{"head_dim": 64, "d_mlp": 768, "vocab_size": 3020, "seq_len": 512}
Each number is 500 + 25 x the weight over its row's rms, rounded and kept within 0 to 999. Layers, rows and columns count from 0. Numbers have three digits each. The size before them is the row's rms in percent of the matrix's.

# down: layer 3 MLP down (transposed), 768x256, rms 0.12, rows 74-126, columns 128-255
# up: layer 3 MLP up, 768x256, rms 0.13, rows 75-126, columns 128-255
down74 100:469473514512509480555511481507520511523511517544513507531495494459517538508447480487507529516512502460514486492440513478565515455451485508532553474479522512515507498515491512475477503500532476500499501536495488495510499457518485507482479507490492455465497502487516473487522501499537505516503514498470490502523539497507507519484509498486490512481500482493503471443486469480513469550476
up75 104:519480498510532512497500525467514520487485473501507489489491467481450507444527526487506481502542493497543494465515438507497492480484522504526507484500495498495470525533490479518476475504513480489502537459484476574512479521472528492468523494516498533522486508493486523499493509479492549526496575504468480476493512491494517472501509495476517525476456503488499544468527498487498521493486
down75 095:513512504546553534535477480512515465498521497530534491509497536507466490506519493521553528480506505513469450533542538509535524475486525494472527477515497522548514481484533489472476509504515524540469525481501511499510509527515491498520510497538507502562491516491470506523479547452514447485453520518485501514482501514526498486509502447489515516416537479476483543511527561500498501519489
up76 093:513496466479472500533490443511490517521489502489535446499482478535514461484539493511471492529474484500474498509450438466500514500506506512465507528512543464533462499514468489493535516493536497498550516490444511490455507532441500493525480490501486500518498509485497493443493496546497484518514511495493511511500529485515493501511500488513496512494458484481516533499515528499477489545510
down76 099:510512511494512509468475528522507512513441487525505527509474503511449496498527480521551470461504525482500508511490467533499495508469505503527500500509503491496492485503497487502481558506548500493507497498482446499499506513540505469516491526499434519485452520494496480501515470491456517473487516439483506494496459537495493508521473497476510520466525531589478496479500468490553525571484
up77 100:516509523503504475492500485525460507471483519503515490493544507503526510499504520506500443509491520530529517470486505487515476501474525509553476515533482498499459540527520500487458503492467530493452498495508505499512524445472476523473486528490456491495483499448494538475523485486455471494520474500487449484478507460507529513458498513435508542525481487488528493545540509485473537483510
down77 104:510489498462455519468533473504513446464512492508516515498522493476484507477473554556491532547474521471495443484461490510526478547530515509550523514507516517490514545470574519494507479513518527545512504532521496484488511513499503504502516455505477515498492472545491486493477494492494527454473515540537480480545546513482478511521529480481487496502500523476499512488564534487495490491535
up78 096:529528506497500452512463452509521520504487494499496513498494494513540495490479482509530490504522467490491531503478507478455538480523500466539518524478505517538516509481457515485505545496505470482482518499507443492501480474463520539497492499495534459544462514522501515532533500465497510493521478498521515488465520537472499443496517504471530510509596465506517533518523487488475483504465
down78 103:505519471487480515514493498551511493487509521491511485514502530509508499500524507503490545537528538537452524538500494530540509510509534514477507436512521493532492472516476452486498552531523487437473511500511526496475488500528503509511512463479490479478479490484491515465489512515512509592557496488535463522479496461446533518509507532508497484526491490447485477526483504521461483525521
up79 093:518499476523506493475493495507501511486523452431493466514530529505512447495468540495476483424498500458510477523500450521448495503500501478577564442485516526509495539509548474538498464490524481525525546502445471458499472482513493506493498458538477511522482519487485483506478460495531529502515490490541485482478520498520506495514504477504505513520479511520449476462531501507498505498479
down79 098:469499524472533470495507490459490586530478489488507471460492495489487537491519522504530528491513466499548496506559476503520518510507492493526483510446466517538489472464492491542564480505500433526495518533539510487519485508523479484475558516508497502494517501502512494509493501510484484487489521507512486465488475472505470540490530511506520503543519439530492526513515495513489517519505
up80 110:501494506544522506531466529495523474519518509576496468503495483485525499498477485529495514504461502471529523508500462510494536508516516498536505483520516485486571498499498487474520515504490465514503546484543483532486527510481513549476477504516499478541491493501503524527524423496515511492497511519484526505491540500531519497478497534496469471520486493527469523504474509489461539506498
down80 117:502519455474546492529502505523546529465487495472540493529512526500472496485522508489487542479522475507486510452493486512488507519518516491518498515488519483503552528513516496519512520510499473518504537510536498543488489504449554506513487510529504480502501512522513491534477523483504521489581520475500539473456516499506535524519463485507441486508465577545525501508474501516511509540512
up81 093:527476500511500505497458520531497446506536500501535484455491453501482525465500539520503522467510484511526524466536506508522455454471483519527512532527519520493537485498522497519529500498461498447528507503489498541493521510493485460504504513465497501541521483474503467499494491524509506516495511507478513510540465530505495543502495519537518533484509509498529518504492533547505511502515
down81 095:471522479511456486421499498472454522496522505449526475568455518498515506473512489468472522521517514497486521480496466508487510535518506460511515479480502503519531457467491511528490493507499524518483496473519497457527558491500519465527542514467456491480508499495457496488511530511503482474511492504499534518474501453482523489458482483504530552497533477510513496495520500493522460484504
up82 098:526516464474486499507509495526518486501509487483485455493576472475516508515496475483507481508498488459532520524501505473508504470500517517518482470509525482518478475538488489509510496515449547510478557512471451473506538480491471534519504510520499506530484507494507524513518524504520494488477498539518502499533528488492486548491531491487550533486515453497488539489530482539547493460462
down82 088:515489549488477501530476493508471518483544492517510535482486560493484505535515515502501511509491520530510497482526534507518489539494473504479504535534443547501543516483479525481511484462509525524491451511497491467424478542484499511547527494484514492495534527525495460446480504500487473518498501489504522506478487501528464503513446486475540492493520518499450523481489506478509530511493
up83 100:509493470515495486488482529509535476503518531513468475542449533457518476517486512488495485497532542490498492464460540454497488499504529477490489462562512526529529490537471527525504519531540512514505534494532514490509520510516504525469479437500495451453505534500471509499497459457469544546500459523503536502510527481508485497528491517512483532521494480519468467467501545512525523497493
down83 091:483518536529484530498498513522481472526472475495500508506536473509503520498516491515533553517497437502501502524522506504507531521477473518476503554534490474459485466538523528495477448522502502547509518505473581529465471510539469530523547538482474534528517478528461501486527510526491486477497519489487501536492491521508520495481535480511508481470535492460497492512508553536478548491499
up84 097:480495558476450488498465520483473519478540488472525522520528525522476512481503507489478501470515483537531532458486453462532448509505494502526455520509510515515481516505511469493511507521509515501467516509502517532516542529539534489524530509538533488538512554514529509526517483491541522472489506524480475488502507497503469517440509472483503530552524491544487502517562475513525511528470
down84 102:477534483520530532515523488533523506471432479520464525528521485533521499542482484486505501478536484521514450502523466523554517482528530529531510495490509462493484490482515502512517548488469546432502502509498522472449470473473473509547507521509476529499505524506478479446490472501511475507471485509541513517508472481501478458520522528514502518507494490466523508504451517493507521516518
up85 101:491520459458512502510530490497481527488511470512498500477514557476530538499519504483489505472471449520498497491511488496472530486551493483445473433486507513507477492501518502489493515502513518467504500498524449475524515472513507511474503497522519477497498454502525537503515516474490460467528491537518493473518501495527526497505492488513499498517535480509505475504501538481444568556484
down85 096:521519511529488468490479512498499505486491525526512487516484448482496539479482463542446530517509476536495514518514529502479479504511498515508465450529506504487497526507493529528521486505525501545466504524497499456504489451478499520466492517540511524536460500503472510541497476492488507516506512513518514491499467521482524519526593495500524520513524474455453508461502500504496502460571
up86 095:527543498489451518484517475514456494541513502485519482550503476528514461484483544515498486533497511526542495495521519479478495464505495489490501509517536516459513519514521528510492483475467508510513507542526544503538462502478504444499520516484490514477489490477512538502491515518565492521547494483508516474483476508535522497475467491471445521510494496513480537486470467508502497509533
down86 104:500497515511472487419500502515575531531504524481513558492475498518522483524541521546492455465474506491509434510475504483547519516492519484520431489470522494511526489501487499493513503456493489517499498481532510431530493449507461490524528505506452524514494532446506530494538579524524490489518456535508481501488475481526512500478545488507473533495511457509492487544502490514460495529496
up87 104:510554511487492488547504527474490495485585485494528457511477537505533500482484474516455484493509499468543479491520473488483490549479473509460513501463522459511476442487540492530518507479487516470510473488496501521484495519488480501487490450554466501523492497554558511524493480486516506474507510545548480551505518522501485483498511486511480511490469497534528494525510539557478487496494
down87 101:474478503496501502509471466493536517496491489463517472464536491486528492504484503511494493526483492518526484535488532485498512496487563499551533528467509530496474496485435519487547493473479548504490463499532482500488477523521478510513473539493502535506537478478568490515529481480476476504519492466458490527468556490491495503526505462511488468476512534515493467479514481540510462495514
up88 097:488490503553490502479511499498493487512484460519459561506509520495539478496514467476482492472462509485486549451480495513486510500506500515492495468492526472485510503514466526513502490515497526535492489477483517480485516526483488482544476503441509472469502481556494538505536449489514516509496479479477520509513517481499488512495478479465526504466485523510503458486482472492489510501491
down88 098:455502515477496471490466510524510487471503487499549496484514503528498509525505515529475524511468499512520498495514509518493531534509479514522509504505518455509487488489497482528534433481458513493547482471518466516507481513504523495508530510523483477495518500468499458516477533478509534508439485500485459493557489482517505507500468506514488525466500502519527486477508516530479503541489
up89 100:514449543513565478493565522517478517522488540504515496529507552486503471514482539506517467490524510485508464489518497497517474504547534474489499502517528488458518504513484489511522468522497495490515487505462467546494478471468544492534502477448488525521506488464529472501474499516489520483510513507492518524478526500487456517542517518538510495512507487499500447471490509503541550534497
down89 091:502522490491468501486464470501493491516524478539481478516508485518485532452477462511510488485511502482488514511472466502479562506471487472491499510540500558551456482511510467516519523500508514489508521520512525465531555502505440470472480503514487473491505526513464482486471504474498485528510518479529483512495481518501521465490490499483478491488513515505485490548489491458463485459497
up90 098:501534541491493548508472522502491494500476507505538524515503506502466533495541507494497517492482502485506524484462494499510497500482473521500575497505521498501493444539511505491481506460527503523502471520514512454534482511497550500479486508463484532463514524485525512528511501483520475503547451508480492535506522497521475515494512515453479518538486472448501471535510443451479500518512
down90 101:493491477499515492504474461482514529521479482477516520530512459521494495481471504527495509495440496492510485513498527502467510540491473473511452504499502557543541495502505519541531518470433451463488506467515504481501496516496495521474500487569496525497469460482523513475467482535494483490522478507516501494520502507523548497511547502512556485515561524512543524515514498461551467500466
up91 097:505504500508492499558530530487485539469501530491495480492467504525512485525490504482508479503519470523467527483490496486483502508524491503488507503456450523509459523522493530518504525535494461501474472514531463472513441514517509524480495496540479502521497450523505511555492460507451507524499503473508496535490567474510500496483419488513505473522485480455459435454510473533527508471525
down91 101:526470499493492453557488441515589493510547515487488482514493515532528541498538499441496524486484494505469532467502500462535493533503506491536510486473484531493499524512466511506506516501493507493489505454495561535493490527518493522531476502487497500486487529541474504491511521464484515488472520505551550507489529503526515530516513496459500513466527494518502509456476528489507490494515
up92 103:488478517479512506458525506493485528459498526512465506504509535455511525496509505496494575461551528484471478473510497530505461537490525484499507483494460473496486476524543509502533461473521484558476515492477493505479476481500526507514492502534454484485495483565498481532566532472497494526477486492533485537516515535498547474422499550507473490505514526490487511501471444493533479473486
down92 108:537483502475504507478451482506476480571494489507494511510538486492482521475518533509507510498552480501449483499457488487505500532489525535503530465507497533494506544504511466469506444449476534509543504490516495483546499493511581497519527522466558468486518526493517488517500543497480475542514477436517474438515468479485472530504533520506490531480492515513531488517456506487531506493471
up93 095:508467505497486468487471494520514483488516493504498470529490511473461478532496506501495505464520508464474486471495509474529503470470573476508517529501492478525515491533481525473488501459531485476474497539487512505517484531484475471464454502477495481535480506503533542515503531528483512509510492488507483500473504495535487481480552482502497550527492513468528483487513503527489465458510
down93 097:493532495513497479502486511497461550541485491443485485508499504535465507528499507502488483520486477581521504518481484488522461530539463506489453524504459491511487500491495463545527502461474475557523518463489546501522475496513448495510491477525509538499509462475439511459512522504525532516517481504507475513531558502440508456488515479550515489490505509506483509526494501471512494536498
up94 104:519511483479516487451506510470487531456524475496453511520501538458542530501509539539527449488507490497544481487494508517500501476511522483465534509493514499486526514438544523499532501514469516501502507517473528506472499484464490457439494492505485484488492503514478508482531457465541519517519523473497522517534502475519504524558486487455513510528464504505508488464481502490489487464480
down94 102:488504491496535506503474530495481503543482481486492502542494480515466569537524528497509498431461500487524523489507529511513463561513547493447533506544473488478502465495495497487482480527484528450520524521424459510511493531483466514491518519509479506458503521519475523512504497497507481486542447495501498516554527463467478495520469466458523493518533524495488511484519509452456488503491
up95 092:504485509500486514495498510532487488504521474470522497474510505501505478518525450508511473474497545472517495438505514527485484513465462521530481526506468500512498489491498504503472454496527553499467556516476487513474471536503517484476467527543431497487489511530510501533489505455490487479510478525496460538484509524506507478457512499491511481493508431462482493510509464477514506473507
down95 102:448488524498498495517567480507468531451512495498515533500503434535507532491484537530480495493466515547512480552484497508512512458509468532480493524499459523495459523536508505480481487495512536512503462507505499485484521516478466555528520527474491483490527509479513487481508483495488494500486464484509495481484484496488481516534537506493562484501510513532511543481461472531492515522489
up96 096:567499470497477468478485517503506446487527505495484532495475484458513486470523490504423480510494539486493508506474502469493495537479491509524461466558509469555486508471487474468491503493496494504532464538514509486474518472474510479494488508532557504550538468483477491491506469488497519544490512476445484504514510533489527552503466493501469483478511510479522497464534546508462508533478
down96 087:513533542466532494487501523483465526521470491536516486509512469507502536495517495499517503526527475514435528480515529534498534503481503513515533499504485507468544473483474493496458495493526502514463483462507493482511510505512454509502531521515509510488475493525486554522492517504531509462538479488520493556463472486491496505500519498510516502477508566529461454539467501516495471467497
up97 104:501483488484535480482502492472496524457489502486556507485535495492489487486488520539487536502492504479507510513496501560501483469504489452501496540502539541511462457497501544529515484505449521523497516457472498491512463514447531505554485512488504466479519497505482485480506493499484488494539464485481544509487479511490492470499520492506508512538500508499498498504473414528457479525500
down97 108:512485517491506454496549531502503504497485518542505492492512491488510523514511549467554487489457484517490478491487536487497510512511438510473532483506497503509541513515477481494509534471505447439516525516503449512524492557518524505495504487499511484489512459475499474525481507491523534536495516514513480520488518533514533544523547465489499516473453502502530515478543489484502497521524
up98 096:503483496499510487517489483522466527518445512514491492507483491501505486518501504482531468525477488519504520481507486454513471525478533481476468499510560457474543516523500466530516545507510491488508515503488503518510507443491512508508504502438519476541475521495489534509495478441484531514490471504509502516516521508461526495509451483476473509529520513476483464551507502518466516458478
down98 104:496528461486496463516476519491532487520486480503569526519563509537508497504526444523468514490507488513524540499467475490505499492516501492468476467545489510504490473518491437498506479498530518534543506472525521495522451501501493481485523507511512501523462483501494518498539531503493497493527475525487517495457459487538478510491467507480478499499462479492482502495476457531494457513525
up99 115:450503534505462506513539503461483523522550549511492481473509486471488483508534497568514504521538515494500478529512504496499506467487491482536514518472477505491507510508490525507499502433496484511537496505485465500515506492511527485483496517490499488499494493501484514491501490461496478482493501493484504468510583451507516471525494494522446457527481443533481503549457504482490527523522
down99 114:484503517475491522457468501523525473493497520533498515515476517484533481488495519506503518499469477446516474520518478466527478513482456506456454496481509565499466514446506520490518497456529516519534495538544537476484464494493473487509502538506529504473511489447518529464491504463493537510470481523488519509517473460512455470528530484485502471466489506533476505497531485494495481519528
up100 119:481498511478464513495471499492466488484492494491494522511497533507518500465490529521514556530521490521539555518518443511459478500512501484542479522495527506474487458512508502534505467489507523513510453524497518477476540471461518476546501528487475491525502496418502511497533527493509504546498458515510502481481538455553479498498507492480541525535504445497504510533520532537488534485485
down100 109:521477518477516502466512464476517502492491521493487501503452522461545486513453542508475511510466483525467551511489461516512525502513493474482502508530488540509486539476489483500500490506486515503494554531492523508519519467510491475521508523471497458480517484503523505512509527448485466489486477516513462500504525477498506485566471500476504503483458539517462476486516544528479505519459
up101 096:510483546495524561544529535462496501489516495433457493494543522486487484472508476519498509494457521462496546479569530491514466504536490530490509471511464509480467497500552493507509496529495538511489500470503526498479492495497493508474438527524505511463506435510508465550532496477520495489511485468475487527480490492505526503485518512447507494518535524513493509521513500510423484428502
down101 094:496476468500494484502485453490475501525519496541515523530488504521550492508471514501516523511516509521467473518507484506491503459486460442495505512514503437509533512519519491534455498464442518501467499508487548519478556526498526532535521533472510488517519509541518478491485557507517489476465464503512457459474490504531526503471511488530534508508462490497515517510534520498548469496513
up102 101:505458504507507467498541478510478472470505511470508520486493488538517520484473484497445548557484467523489510540483435517499484480487460530531488505508508535533499506482485575510512488566503540493475493498486540489518491478498522475470500532537484546478452462520525489472546495439501478451520484509498533514547555489472517489467506515498518527483515499520477509536524475509501506497481
down102 105:480490509477551512472521508477497480470491500488493506501467466508509485503482464507528508539495510481473487497514520520544502520527506509511484510479508495479530530497495544503530500479482469481491500517532437491470492505500502544494493512499511498568532547521460491501503493447482516491506570463521546520487447478501512491512491516497490501506482486537523482572486481518502436487561
up103 097:477496483496465552508512494537462528491514489521510559495469527473506504485456498493451520553531499506480495483527463504472517512555484520475518525518529516489521537519518539515538497502472519517476451466495486509471435511502487506520520486484494479515455504496529462510505522497516486513526503486516500470502504484475514507528473511475509493494462507525483536519521487475503527517487
down103 101:453494540498443505493438512528487503503533461505518516499468514455502467507485488493514492517490457486516422483474509524544478489530490484501458512520522477506499489515481486525491491478502541496533471545505547507495503500511489495490517503497489491509486486512513462505523539520511476524545495501478463495519497467475440474494496499494473495528529496470484499487491462511496509498556
up104 096:507486513454495510534505492492474501466518517522506495523512481497506490463501551487526514476480483514495477468513484494529522511459528535508499500468481525516484502519501556501460471522493508518443486501502513498494505482539482487475515462494523511457511482464492495448508515485534525501529478483519502494543515502530522464479516513462488514511503404462555522513482479505514513471506
down104 106:475547522501469502487490504510491492509471466510513495527489488485499459496485546520496514491488522498515553476489489519506514486506464466432451487566528514524521497496508493502473453468501489495513531511505497477496498506513518560508489466464429479508488473519504482490491519539535512476480520521496488497487526483495557471501523507494488511472516465481502492505534471494499543488526
up105 107:510528518553496466492513537518520540484499577501447463492508445497475508531490478493477525507525518470504509508487484514532456489514477542501533512505570484539464486483489470498527475503544480484510511456490475484534488484514529517508487484538516492485486463483449490483482493513484539503467488480480493492483492524495480433513497515486478520512501472514456429447454502505496478484427
down105 105:500512470496499484475505473532490522499477462495509479529489522472476489483467513511512465554531499497497476471477491438530461491498492519460509528527493534505490500541523523510445515515509456582519493507479506501516495467519543503460461508484533515523525504511461419489474517509497499527503492472461436469456511504535470502496543516548513504503500487534510486465523509477482486476488
up106 095:468489501520482493494529498511524521471478443544504517516508524524447539522536442454456494502514499516489529511508498470473485508486497481475514478444473499490519491497515494493512518500458489510496501491523516495497483542522467507506520502502509497509519516539493517495483500474498481515500566465509501471511457499524488505520429477446497516477512498505448504512511521463482500498486
down106 094:512532511466472517484461508492501513492487537518507465473507538509465491491504534437514525518526511515509491506456516510522497504545513515480476510500486520516467485477510523562508526506505532474553436486471542497460468473546495516492472461504495498536498543457514501523496488521481477479514481502496521491484448517516460508511528486523484523506513515460504520497484505466433481519510
up107 096:479515441499520489491485547500451462486463509471520512544506474493482478543481500474493500478528502524494541463493459497473505500484523472496491473490511477504544503489468502498530519572492507511481495500534494498498492510500529478486517564465507466526496545515506531439508507488489508439480527497501499509535454521479548491505497483483495469531502467523503501479480500524526492562499
down107 090:556499528466522518505510522540487506546529488541457497449491522500515557488508499512508554533493531483473519535499517528570517525521466482496506545489492477512493533480471497494513490497465541521530495526493510497529484480504486510510522514506519543487513487511521518525506512500534465511484488496540505464488507464501464518527483509521508502491508511520500501496472534470528519455494
up108 101:509478511478478497410498482534536519494508462467489501479512498501528470542462492488491547503516462495485531529479460486541503470494505526514485528513498493504502466501530504508504529467492490497483469506548473514525527489499526475497485473455495475492517504484475481512479482479478522499495509510488509456504451537452508539489474482482490532541486507509534550480519519463514500494472
down108 093:530542502495470479468477506497527492474523480504474503500519512526506518506456521486564506540518502473478524496568521584489509500471569492519490514476545485504506508473485503477466488493502492479511533506488504487465458488468452500512517501490477497489487509443490513500486531492524511471499467525477471500509488531491470469528502536548498418487527495514481476535516506507503509480486
up109 097:530452476461530489554450511456557527508531486462461503530476472495518498478534503520514479460467512496515495465514528463535484482454488547529504478506451491527523523498509499500506503511482499444504539498502538481526514473508515521506451495501510502517483511527496483499504511488535483527489484495532504505506492553540502500468493496521453482507473502530507498483491467521528498507530
down109 108:552501470430509506492507481526462518485505497526494523514498486495463525527500499499508488501459520505467486479549514481518518492496461479504480531546508504486492472495494500511491503492508478482482473501451506570502490504476518523518500495504557524464524484540518458516517519473497516534549493534513525501516493510536572482489523493566503506529535518518510489486513472493512468468511
up110 088:492528497545465479503492490512536532469495562468544491459500486485484499484517488492474479485535500465495514484516496492491514535472521485517515489510501549498487510512484495534512542527507531491496484496453498510548475516521515571501561505527507485596500499515512456512486519484539515506489479504524490508504493546455483467527480550534510500522508535464503506487504502465488504507551
down110 095:487500514475481458508545517515484510524519506520444531483430514501519527482535478486506488509480442524523506481498470489491497498488503510500477508483478506536475475482548475518487545457516493468453495467488504551525518493514437515475499458489531484490522471483466501497511517529497494513519519531496557478491487512468428494521502528521482496473467520474450467491523529527493520521505
up111 098:520501512496515495472520476536511508471554520475484517512487525536482495500485538510504530464539463446518490524486529464467532532456500498508495472535502507550546515532450514483494521525499490512457523499510486530470503491520526485492460507490512497506496525500500519524518508504485536545480472445490482496485531485453513457502508550472506487501501462491523506506500490501513528536469
down111 095:518507504513475540530444535485486448486529503500491507518540480500523539493484492463518492513517496547516519547558541531544490500520487483464489497485492488508473475495477486546522532461499522548508457508517484513481490488502437512523476510539489477475498513485490490470516475482508502469512509530515511483527482535513494543495487513544494487526530549492473504478464489509497497507512
up112 100:488497487488495463508501475489500507442514512482495497509528517462480462512512495516521528498519495512454516500502478488508528512480531447497525469521512492445480500533494481534476502476459497527510515544458502523479503521518533457466509493499500484496506485510496497500499444516525561494468452473466516477554496566446526470509516473490483480491495485489474512482530526498486517508495
down112 088:517484522517528558490506498476494494508487472498468513515452488525483486507489447507469494533513500513488496488499524463481518453535522518503493517482510502501499513502515511488458487509507500473512486475548537502512520472502429520505530502528463499527494494486455513530510524510481493502452526525496491537489505504512501478493472510526487483496485510539492478530459511520511529558484
up113 097:537513505501490519485526491444514478505499505484465464481507515485454482488496497533474480485507511448521509528482493467488509494529522518491488506509516539494513539505470499550485512470489471527541509501524525460502524509441517494462486487515500498497473521502510488460510507498472469494543531500489510500497517506472511531522498544510501515498507497505521466497513493468509515466510
down113 091:497508524545536496521465473563532503473501480477557525541502501521487517488494465458495498485497481479477483498456518489512496469522487493504482504498485465541490478526494494442496483515527526526509485508463465498505505520535513509502474476450464461489516520455471501542511469501527579499490513462504524458554496522523489468487472460506488525452491540475489503456462535498501500490501
up114 101:454504507472480492511514505440482520488462495525550554465466472491498511491501532507505475492499510508536466472480502481492491495504502510512487513482466484535500455514504495499532525481433475493530504493490480471512467506487525534471478498451483432520504489465487503513518497505511525523507448461486494458497528478477534526507524515486473482493495512519517523548526501494520459500523
down114 106:495525512518521510515490512482499528445518527508578459461539517530511470506490517516481509501474541493481463488481484469526457494474445491507472490484492483466471518499514470475533500454467490476508500513563487514528500531493517522503468485500542534545499498476504501496494514525502510520489533511521514482526549469459494522471476513460428554502505473447450509491513496513496499513497
up115 099:513483499464465471484487479489469500487524546506521526444508546501514541518500511510505502507522504482553505556483519511507468486481514462526480517515539507503519517526528547522489493492502518526494503503484466492480490503473523534502565521482499507524504546483539480523511506488529540491521464497506500499511536534488527488477509465466502510480493465492484494529501513507467442502526
down115 097:470502510525553522503477503492504556496482475519495469470467482485502495508506507525501474512512509499502505515538502520508494512503496478492516529500481438478525492508507521516545494504477464482496489502466547477520484531480509532482489514476546488477490495535505518493538486498513503569483459479516516519461495434515524510472516509494530492487538533495490489481509460520503538496529
up116 101:475486473526501470510503549483489480481504470486510475507490524495486487502547459499481499454512504487498548480494481499501492481504501488476509514514516496491460479550512526503486525471496516496467494474468468519482520513527521513494455513442528486542493516500507518472534485486491546572542472468502519456545482502469470562504493499518513466511501460477484509507494473493505454474480
down116 109:524508561503504496509491533513473493446512492483540474475500533514475479465490489471471496471468471491483515471522498472484472469507493482454456496526541528487501482496472470502489514455511519488523491494483553507509513536536521459462492523502508446550469528493485529524534506494506479476499503531498482511497486500530499524470520514518525491507469490508480500534499475516517469516484
up117 104:484457500505523458555504491560476511489518517472489524481497491486455500528504476518482493503479481457493475474530508495460423477438464523539488491534519492504491445481465505457514451498475526518505500503473487473519465496512482496468473489492549452551541501458501506486541527463475489498495499515508538450512523480477537510480501479522505520509500522499483499495467525481528510514494
down117 102:500516498519504545494504475499525476555490516462499508497477475475530515523501496510497465482475540445507517508457478498466498486503508482523472476496487478499502521492519479502517506507514483547503460526508519499495470521464516526548492530493502552469524520503496504471494452516530540526529501473510489512478492483497542497527503486474518496509484500513482551466483481510504458468513
up118 107:543478513524502552453506489504485467474508455485527532518497449534489497514557498548490503530492467528467525506504558491485498519506515491549468539511482466504508487497504480527475552489483525550494485476531457526494478517464517505422524496545519487491465528491532496495514487462527496482509505543485465504485495500536523474479506509507480542509496520472468510492528476530514517474506
down118 104:502489515505525499491510480503489525484505471504470486512517464523505497463506452516523529467470498497489496519505477542500487469523529482460472495486484478527448514510462455497540471482521529484446515526500527510524457426466490475500492508481477473482455515518535484490535455509512486490508469504500487502489495450500512474507469536504483490539518482428466486493468483443577468461508
up119 105:483506515467492507497506523531477521510549488497535441492532529498518507484526449517473479507492461468526493468452496531510479513511494519541507491462536477458461472525503448491509519517467514531503512497487531495557498501488519463523500469528522492527492441515514511503446518485508507454494523491438502519520474497503476562476480526491525481556542520494498506492488489500518508527508
down119 101:502542530482535490494521489483503507512510517501473536507511451483516497504511470485469563533504478491523547529512478517474491486459534448504517499521477457494496472503521486479477477494515536490494530529525475476481478526541509531509525476490511474512514522519487510472511467515502487579484523497515451526510473533518525537546471478490481540462471485493485500525514496512492505527482
up120 099:447524473547508511503472475532473505489507478457441480502468487451496529489536495500527469501514473500510449526501493500509460525495460483517433532500527513471497503541516478484496488485515516476458526553485527520506513495513527506456471520505514503503541514459488506467514489539554521520491547500497515474477552482415526503519498462508497526503501528468469504475478514484481514493476
down120 104:480442489494498503522476564519491498538491502498496513479507516545508498503506456469504486481468511470500506516512488465506535489502533482514513514521511518467505474477513500487511523482474534473483519497514450488521518541554517508527490484491497532528521517559517504477495508500488516526457492507504490491495477494515535538496421493473480504508486505493535478505493527481475497477501
up121 090:483496535470471495492514537489518468500492471522524522473526528492486546441482513496526474499476512508526495481517503562481542489462520497493510474496477488526503525511514512527497487469455471515475512467428514490489541519508489495452488509470465514486494465502506502506492510567503470496531469470499512483517478500536479455548525526533454502524524504490536531478484512490484469480473
down121 097:484468494494525482508503483526481492493497522478507525509514492518511514518485479531462502518507559493510502499481516534435526500483504503472473486481521523451548545471503489486497521495498519484497523535518487555545497461499470466490527507450530513526489504537467503539482530502560495485485520510490512515506495520519452485540534528528459491420501475509497483483503455487523461498478
up122 096:540447511511496454480476492489490457520539462514536553484487480512459529500513473518506493468462494484534437487461544544482482528485517527533564532527543479537487511457453515554511478487498522520491487499525486484480514487466503465456490481485493513458543478478504500478511498525480494468520506501550485512510501489507505497488541500499490474517490476491484494499454493491481504471478
down122 087:480520492506539497502519469521460498495453512483460438501473523459551521510512486479498537485478480506461543534489490490535538460542498490506486517495513520512517512537536498509498547529485497499497519506492537539521544494546472553509500497482460498528516522491492543480487466520524513527519532474479487522539499475516509491478488517509474513497477497509465474477505493474485523539508
up123 099:477536480494490495492502517468518484502506461491496490528524518510565511508466510453474472474530511461551535484467475526520523533544486525458511491524504471494497482531489502498491550536514479459475517518497512502471469467541484518524490512472544495495442482469479475473463526475513470494496464553497494506491506461456507477508475524522485493533497473488486512488500486492473507545494
down123 100:527527458503501466492488496479500492453500529509541507492503555499489529531525471496481478502552493507446500508515506514498543486476499474501472551497470498491491516541483474497503488481456529481496507486495527483501459545515505538484472533502507515474464524485498494504527486476500540543452502509474503481514505468481532484482469474464483509484494538503498534462509521474511518457517
up124 104:510501493507509504490518492484481500494501530513502520468483502502476487521507583503477513492520505502516505533510519517537484502502528482492514486503495527496552476521484489456516498535434507478478486538521502462497451489489481510530483504507465510502474499503518477501463496517559530510463503504529480517449473506482495524538449429520536510550529501574469531537479506527493480484502
down124 104:484546489514501536473518448513493473479483522488468543540479504476468467448495501506502506527524522478465506497521496506473486487514477469527519502486507513518498556502499508517484523481507511476511521485512530472506495455518526460505435538497512500492465502528521437520511516494480519546452481503471507523483506475555461520476502517480499483516467482477501512486519516455517499490454
up125 086:527497487481548541483471492515476509527520502459479462520509507515534495493494480447490536493503454467531479509493501496494526464528500457503517498502494489430489486499506476490469504541500516496445509499488514506490508518504515490530453504538513512482447515507517476494539472499482488532525523522443504499534456499508471494544523503510506539519491490487547516496534527467498530525467
down125 093:495468524527473486505475473529448502492562485483498451487464498482506467496456511499538512514443533501591461492517498456500517485487504448483470544493494504510490513512466503536503498469523508499503510489514539470483486504507507472523476495463531536521515504532502503496501497499501493513491459477514502491522459510506461482499509477540480468516499513481460503517500521532456504487531
up126 110:493488488491501493492491511500476475475486490526530489504495479512480526492505465529490498468517494496471492559489443489483505500456511478544488523517552517497537480521488463526477491508505510548546498511481532469470472492463502475509506452516492492534551480472510503453471485525492501508502524502529466467533520529538539530542495573455517492515496495451478498513524546497512581501537
down126 101:508477503526499499520482528511476475495479517486481515550477485538507496499487462509494502505553438518517521523509445474507492467475549492500531501494516524507474504501514488483505509510475481558467491525530546488492440538523496497466505447507511535492491503465492532513492527482458483479530458467458540499498483543520534489491531514526462499517527507521482547492519528539511509510484